{"head_dim": 32, "norm": "layernorm", "rope_theta": 10000.0, "tie_word_embeddings": false, "weight_decay": 0.011, "decay_shape": "sqrt", "batch_tokens": 16384, "doc_mask": false}
Each number is 500 + 50 x the weight over its row's rms, rounded and kept within 0 to 999. Layers, rows and columns count from 0. Numbers have three digits each. The size before them is the row's rms in percent of the matrix's.

# layer 4 MLP up, 256x64, rms 0.273, rows 168-255, columns 0-31
103:447523553529462552448516475453446490535526529465416484520484533507547465404412521482533520502544
111:448388479466621563487450463485484557485495478590545565541562479533533485558454456497468515524535
092:528559521494491447480523505497531481440616540560552549591468513565452466400484481408422487577499
103:508423465430496470496545538462591481513514543544442541523590500444452432466470497447515543417423
111:474399496524543509388475567493485465522566533527508491366526528496535443576550465536490542512516
092:525504570497469478420526477493574518510554337409442616539471483408416507513458554488489509432480
099:472513466546487536509467552519551495530509595512403476555533406536489454537414515467494523521495
093:501502328475542452539545525502532525515527553459432480430540523440484548429502556461453469454452
011:508601463381577522442520539522558460494584517490455586538473510488543478459520506478472438532494
114:506466493557357533542439520507487502562496548532560572518581439533435533589508464512501518467440
085:569541422457525501451475493513388512514482508454561534503522552412516518478533550508452423589520
107:505547459461537475494456457515446542427523533544613537460407603426409463524491508442454634530449
103:433432451476568559466547422515483539511520571556443486537465496428520445563573545579455574492473
111:442520450442523519513533570551517477557468517545468459408509459485427497519477526581420507423517
104:493507426587562502411547556420526492508477468423458430513581438505511524457476509359465555486535
085:481552520455539521425525554591439417505450517460578563504485542484491459502570398611468497530547
098:522462555588465585436571468485522515464521473525451569429440512488502391533431509512547559412581
105:530468455458421530578530507589548509534530550535468483552476479519508461497521495466488547494507
097:548572563571538453485461487571501443532545512424443571512448387445486431426467574567536539514554
111:531490479467450520538521395465457406537413499604420481481503544496484486606435533525437602497534
091:536543418434557557456474543462512528469419469497424470494502484473540509554500543540406400560521
093:612470476539518538453442546518570512472543553455525550466476545475490529449379527489564449462454
101:498543539470558458605563518405483400636517429463510465475537574487500469489497526508553519525546
109:500477579448550579532504586477421472645472464432474552577561501480538499498492412447516372482534
103:390504517468472440429537508481516568468544563405560523426580476452480529516486537426552562484454
097:418614535475497516448587506506438497483536444525486495423402527558579524437406483485488416436487
101:410515447519492501510675514438492500435456507498524567469516550494571571564437446523436591424514
117:461481447586568544497585484577586574491622492523472502417538557443524462520560569468542488576519
093:493496547531486496560541571550492514521514448506483590457491397559503548546511439521472466528407
092:485521434491556520538461534539443424473489566401516464528539520612414483464661423494427417473552
098:430500553537503586599587489460532477610553463554480484542503432555452388469533506542579439550497
105:533569455547486500504538534543523548594394590490432491501523562469546546603554482540440447498514
101:559608495537549500441548449436477508458503426595546487518408551496499505527451536451520469505510
090:521497443507547409443587530553443473514482360539461550498583443522538491489523481557557517478480
106:550541460483541534408582551589426463542529420500522433496594433470467525522574549520470490455595
099:452502519547494546434486527555483503537615533544491503558588548468537476397528493484485487489470
102:505399553438453558492557553460488483517464501533522520527510489426518567557413506503621437512475
105:381533459418510497426576465651480535547466522521480475459501562447567523463476468555482465466450
094:498494436510551481565427452493533552596573462437493595505492476491499494465406544418457579514499
091:441517461532528500492516505524516491447500497561516502504531452423476485541550471466575496477457
102:443540522539465459481433517462450462499591507454469521591556512485425511470507501422525478498469
105:479586481494421468474549439532596503500472507503465542529436490559497543525425484441413595368513
102:430472429521470565475494528486600538611522518551459550460483615446494566572538557479484562501495
096:440548526616514433585506462510565473564497423520448585447505508495520512471431456551597464493534
091:522479414445519534529469488488578584591477459450599527476473420431486495479406546464472544477514
076:474515480568402471504436497504520490466575505493481553462434457543579533487452517416547454541491
098:506407424540431572502489551502504514528569523470483563497569547566531528461500556507484444508431
081:532564382478628519531498407503509486545462454574556552501494556536541515543432538539445489519499
095:555549518520536593474520505399421446607504473465483601469530509549560428472418502473511468484578
089:495432458444489557450580553437454499474478405493435447525568487439545500500534484620455509459525
096:613452544513493575440463485495474519539484500486507490515523464450583442438405471514467495560377
106:496536418551525500575496488457536429511449577489538506481598517470522581405503602424551464522555
094:440452524584597519492521484432543480575505472524510536531490546466497382485467529541478616560463
095:480550499467594469506515545476518536400596486454512465463477436415509513454512557621558484543605
087:456470517517495576422494523447497475504534489435479481583557454513433531570444560470545439617498
103:474518406566503532560514461501488427498499466440498488565419475385516468525527427627535548562612
101:455562421376473589507561524494542483431561477516567440517491510537472542551410542461470635533506
099:513557481434481562447532450614447516502472527456431459486434484462573473514540564430522500489516
106:561447530538476493513500522414621465447511562453460521490449484392409540524519500423479581442442
091:450577571559555485510542481519498596497570365404448538507481512461500501538494444526544572413505
090:454479565523496520516543515609437493544532559493546563471519508540576511480513546573504498403460
094:528445473507504370584460522462625478452464556517445546550581509471504544435527503572526505462497
098:501430500531530520387568486536421459547504476469450536481563462495359558540483451475516464544567
098:424540426515439503474567474440536561506463554502447481556540530452522495486535536409524575537443
099:519439552508558483540415440521455411451498499513567545410429530481454462487451566546530502510528
114:543529474602443528566508562529461463501500487512535544503460438583388521565464588564439462529455
110:464490487500540472543617498554550480526500469536568488505555505579540604424629461489435428513469
092:463474545459495542492508455469575499529470513530382511540547466422485510475470481499499441527608
089:552535564407466484456473513422524461528523475522466490433537413550514482528483570466534451554518
101:475483477458511445633524525573575468503497493484441418524520484517489561504570598484532472616606
103:403482523468536540511392449539485521619527538445495573469451515443540508524550543543430551483517
119:494462465573618503549550506457418418547429470488516506418449512505441481498587509578508460587538
100:476453565618567500419491549522459471538483513390500524486457358441400489459480522482525506461567
096:488555488518578519407394581506539499502495426456511532463505432489584450527543394447426538511495
112:422474496525455582436502470522539504490517594497518514585367522566598543511518547510544431479429
097:490520638504459455478532643436469418560574518461529566453460428496518493481420544492571525456442
090:462473511487504487571460550543479476491496451475431447552448480436483515507534535431567565492428
099:537496481503527578592486557415526404534473511429482528439466514517425419521472491473571562443510
096:476541541553549479427460492577502458495511420479481544586432484459522486458608571414499578439489
094:494443533550460552521567533524538511466612532522496481481535532422363502504514497478466529534575
099:565542480403472601581426442405536475518489514559450447555492520540511507435435587413529482512455
091:477542565492538546559533442487587441497470496495546513440471533495487470556431445516490427558439
111:466335529459468574471568519521575458450492522484550522523453595540498505455472533463468447528462
090:457521508549563474421562508486488508479519560495358534509546478556470443541525519467386517568538
105:555476429560527420450558449469565534479610499509490541540495540460561504490539567495440437526500
103:462524502551543469447484527541499442498526577550503530502559454533429458455491447521403557465537
107:519436446484400533559528469442437433519589473541453466548507472543550501518483511520604462593477
105:364503498582542503436543628511523474539475446478437500572543436465556487522443515541490453531557
# layer 4 MLP down (transposed), 256x64, rms 0.271, rows 168-255, columns 0-31
108:480556522516488468537546498505414442495488540485540469526449465581396586452500568547464593442454
099:414531498495453573488598532554517492469475485585510507506451524607515546529464434516478485585571
098:522483590472470451474571573433441563487468454564546427456580514587558512475524465435553481508400
112:543556480492490547448484459560459555467556563421449517449454457501520433543500504479436519441434
106:510531525546465381483550435505509462530506452433400516542451577566561549401477494499607530426523
097:534429592532469481474478477603487438552438533495440447354553501426479499534482464437563522440546
102:455537459415514500548478453545475528418533475490518493487506462596537404407450531484460524487508
091:454496565465576572578484523586536475469557497419468525398601445491473535525390510459474478576418
008:387462537445567487477473533450525559546561499401524546493495566478460517514489535444456606485478
103:516465591456591470455577481462569443520508518473447485515430576413408587412496575543514507530523
092:474481414461527387582547500468426549537485545510488458491516469519476484439524427472529648498580
096:490499513496393546440399477555584482486476468476463446523491466511509439556402517541535486354462
104:526462461534487496596518448473487519553603482464490427478546430509456472588446384448512451496411
108:556516595575472522542524457479456573580524556508537478530559585441528568499531459501569424531484
115:542444515547584470425571522451486574469459548497523597489566496574465492479489411493581425537515
098:597529539484483549393470435398490494542490500508492470475488609489536518510494466512490428501553
085:497424494484506478546423517476493503483522512493482491615552524555527554431543410552486562562390
102:547463573530503461401487439564438496459450551516500493450580488499528545491463492471463399448534
092:539500476510477482498593568537490551496484507537550501559570450530561552585528512540481589575504
104:491498387493508561370524569492417514567482486462525513433493491543548521484501536472604437519432
096:457538461451494479531506575539494503568479579534537453475492490445462515458447461551590476487490
104:460498515474482552515497516485443441448387461534497477447423515487500507471513476450546455409502
118:533553532446395529414516493435472460502529524563474447485613527521506487486462421523562480577543
107:584527460492513472376392463528537480503428427493584473506484562528537497527513386462450524536532
103:476507491524582463484547565479455480459544417453609362499479559559519411528517417503418532498506
099:490404508475528480490536518462631561437520451503505609505515524521496553480527572557550577460534
087:479499508468542520496439473476414546473493532492411419509487438551555466546448561489575419557489
101:493518541455577500533533551494558564534542523434477587413496566436451473520565532472479452562577
104:520416457465564471582505525622488503535534453533452527573514500528401611459565459561499561497559
104:511488570493528487530393436530490552418471542404478524557374523482537468615481461522502525577439
101:483451615445382477459441532548451450488549479438400490438512487535484485536574551406478457536426
106:472401467442478562521453527497515419452432503553492499544390491554509519522474453483493552462477
108:556583526573501471419502560571468584519558467457465428537499540570570451535560546421495581573446
093:627523499487490548492563500484511504510471551517465413496431523697566467523499491456488479472541
106:490635522414461437497503573495502533553433509468505499514483423561523555532502441427469486440513
103:489531461544441482532498568564463419518442461526616478427477459501525510601527492521589483461533
089:476572519548576471497539507480481463467521491467531459449509546563498526521561453440446549484430
106:465453486525602515454548582437511435425418517474427504502545419451372415511559526392567508526465
097:541473453461489509379503460478476523465542430431445583505423496566581557502401482520450580498493
090:505502562397526457533467610512465450516451541564518548534517511452456446477477469426506536522531
098:392467481501504479593509492539511571437459527469538515492512469560480514561477615487541548496474
096:492387441509479589494588488484466430494540410534537473518578517506498435544503423489511607490479
100:471436499515533498561490522513515541557537493486531440503479566509480533484646539560512635488630
089:501481447489480457504517520444626525480454526494511466485534576459471534496467413467560563449464
102:511506481457436537514479502585493537555539440488541534477554405416515473543401496581493532500488
082:487456448340437461450481588499499544470456527588518504516540441549452537522479468515531547462458
100:423437634511386533482446462505491509514459429555527493402515491428625554523547493561450507509527
088:583469434441486429551401440452433536460547495439442454574451484531572489544532484587479566483549
109:557477535464564581528505590456520517457515436521516475509495535566490470564469486398403575409439
094:469483556543522443524433563514467403485494569498534525415377484536422519444480543538482572426428
100:509483530504528606526524488517427505430451463530475524490557528439576479464601487596527540495553
105:512380609561475502450494499485564596518448498552564495603505471466487539535531535519544469515552
102:553447453458404560520592451460642532379467545444498505524521429440516622524512420485491598563520
103:455516545445482502520492511468444440473490491507515491487476596432500514480552450568469476438546
097:516517445468516475512473484475426578506427405535482501503481514593538568509463462583513538437493
100:479531466473478491535474473620458526581533552504556419482525524531505501525400564439495576551508
103:567519541479534499499464543488506481517517445410549493497554405491414442544522468459512425575600
105:522533453472506504539518529480466555448465516508586557468488569537582438562553484527464599540535
099:617561458558501533514495604420458513493465568531605595537453552469447494546491452496525508500452
096:529561616470548440483450486560482510435576520521521486485483476476574502470545498486521659498491
086:487554411499502521486462468415453519496489566568401456540490419537526559408440463579470498472449
089:430550502511509560448525629485434498451480434561458499479482498567471552487531504421537495522502
081:549513426537537449548492438518524514477449474486512504423540561625494544475408455508452615493485
086:526499540461536535504540511484536399510464572486579494497466439529516567443488421459511544474535
098:463472545520522478420523515508525555511536460449498483593486408591454449457503455393481493554523
099:471391534463549499507480498501481510479512560462443467422606548500393491466532586514511404494542
101:467455462424545549525580506435554477496553501410595479469567510505531440449554461484440582450494
083:438461480556469512474498450540477510460396514500504540511463411580507533459454445487470521588467
092:540448503345512413467395455441422445550469526530448503523493463561500433499511526488608559491444
106:446546477428597605554457500524453431406450466487473538568521457498455569488487500541556481513617
098:574473501472506562503575517469477542397555527488534475456500440524474514494599481456550548496462
105:414451514464413514462503481467517528484520470525525420504572473467533557541501355534525593475472
095:450457514531518526531490568424513452450491522426528429500493484528512464419570453510479521503459
096:497477530419513534458508432465550497389457528519418512562521525522509505496544527570499500494421
102:494536650504494432538524532488496533460485500473595513477494590504516500454547378445408572555404
101:480428436446511481498667463474489491459537513500518564475598445476463533526546497511537437556513
105:525493469557464527552497422455474532506552526487476554485545445494605458488650552496522437518535
087:544502531557469572421546492451518517414477495535470508520422517586535496504457471442468549550427
097:435506497484476516474472401563467591514493399496534522490481450461462537462447490454503497592449
086:500398500461467542514551487523497546528463504431524590484469479473450485622524371426534647481467
100:405565522538521464483480438496453596550498540437426515536578485411528434551449479417534461554535
105:504516510483501472445467486473498485486523415496508419624521511499632519458485465533435421488465
099:497606475520446583513473447480526539526581432524514487493594482515504444601560571490573481480520
080:564548578431509545474504454493503587433467493502450455540483520515521519432443498524560525491574
108:475531546443493474516437464445606559440432467525459490484576434475482527552561580454562459559490
107:562491507493513544499518433481406484553492371541530493529525488588547557552498580462511462494438
101:434555529559447462484545457567537522421454474456633499538502426406466556485427446542501556489445
101:379553537509429561497600540566539423625460488512495461482485514527486440535488570465486534543500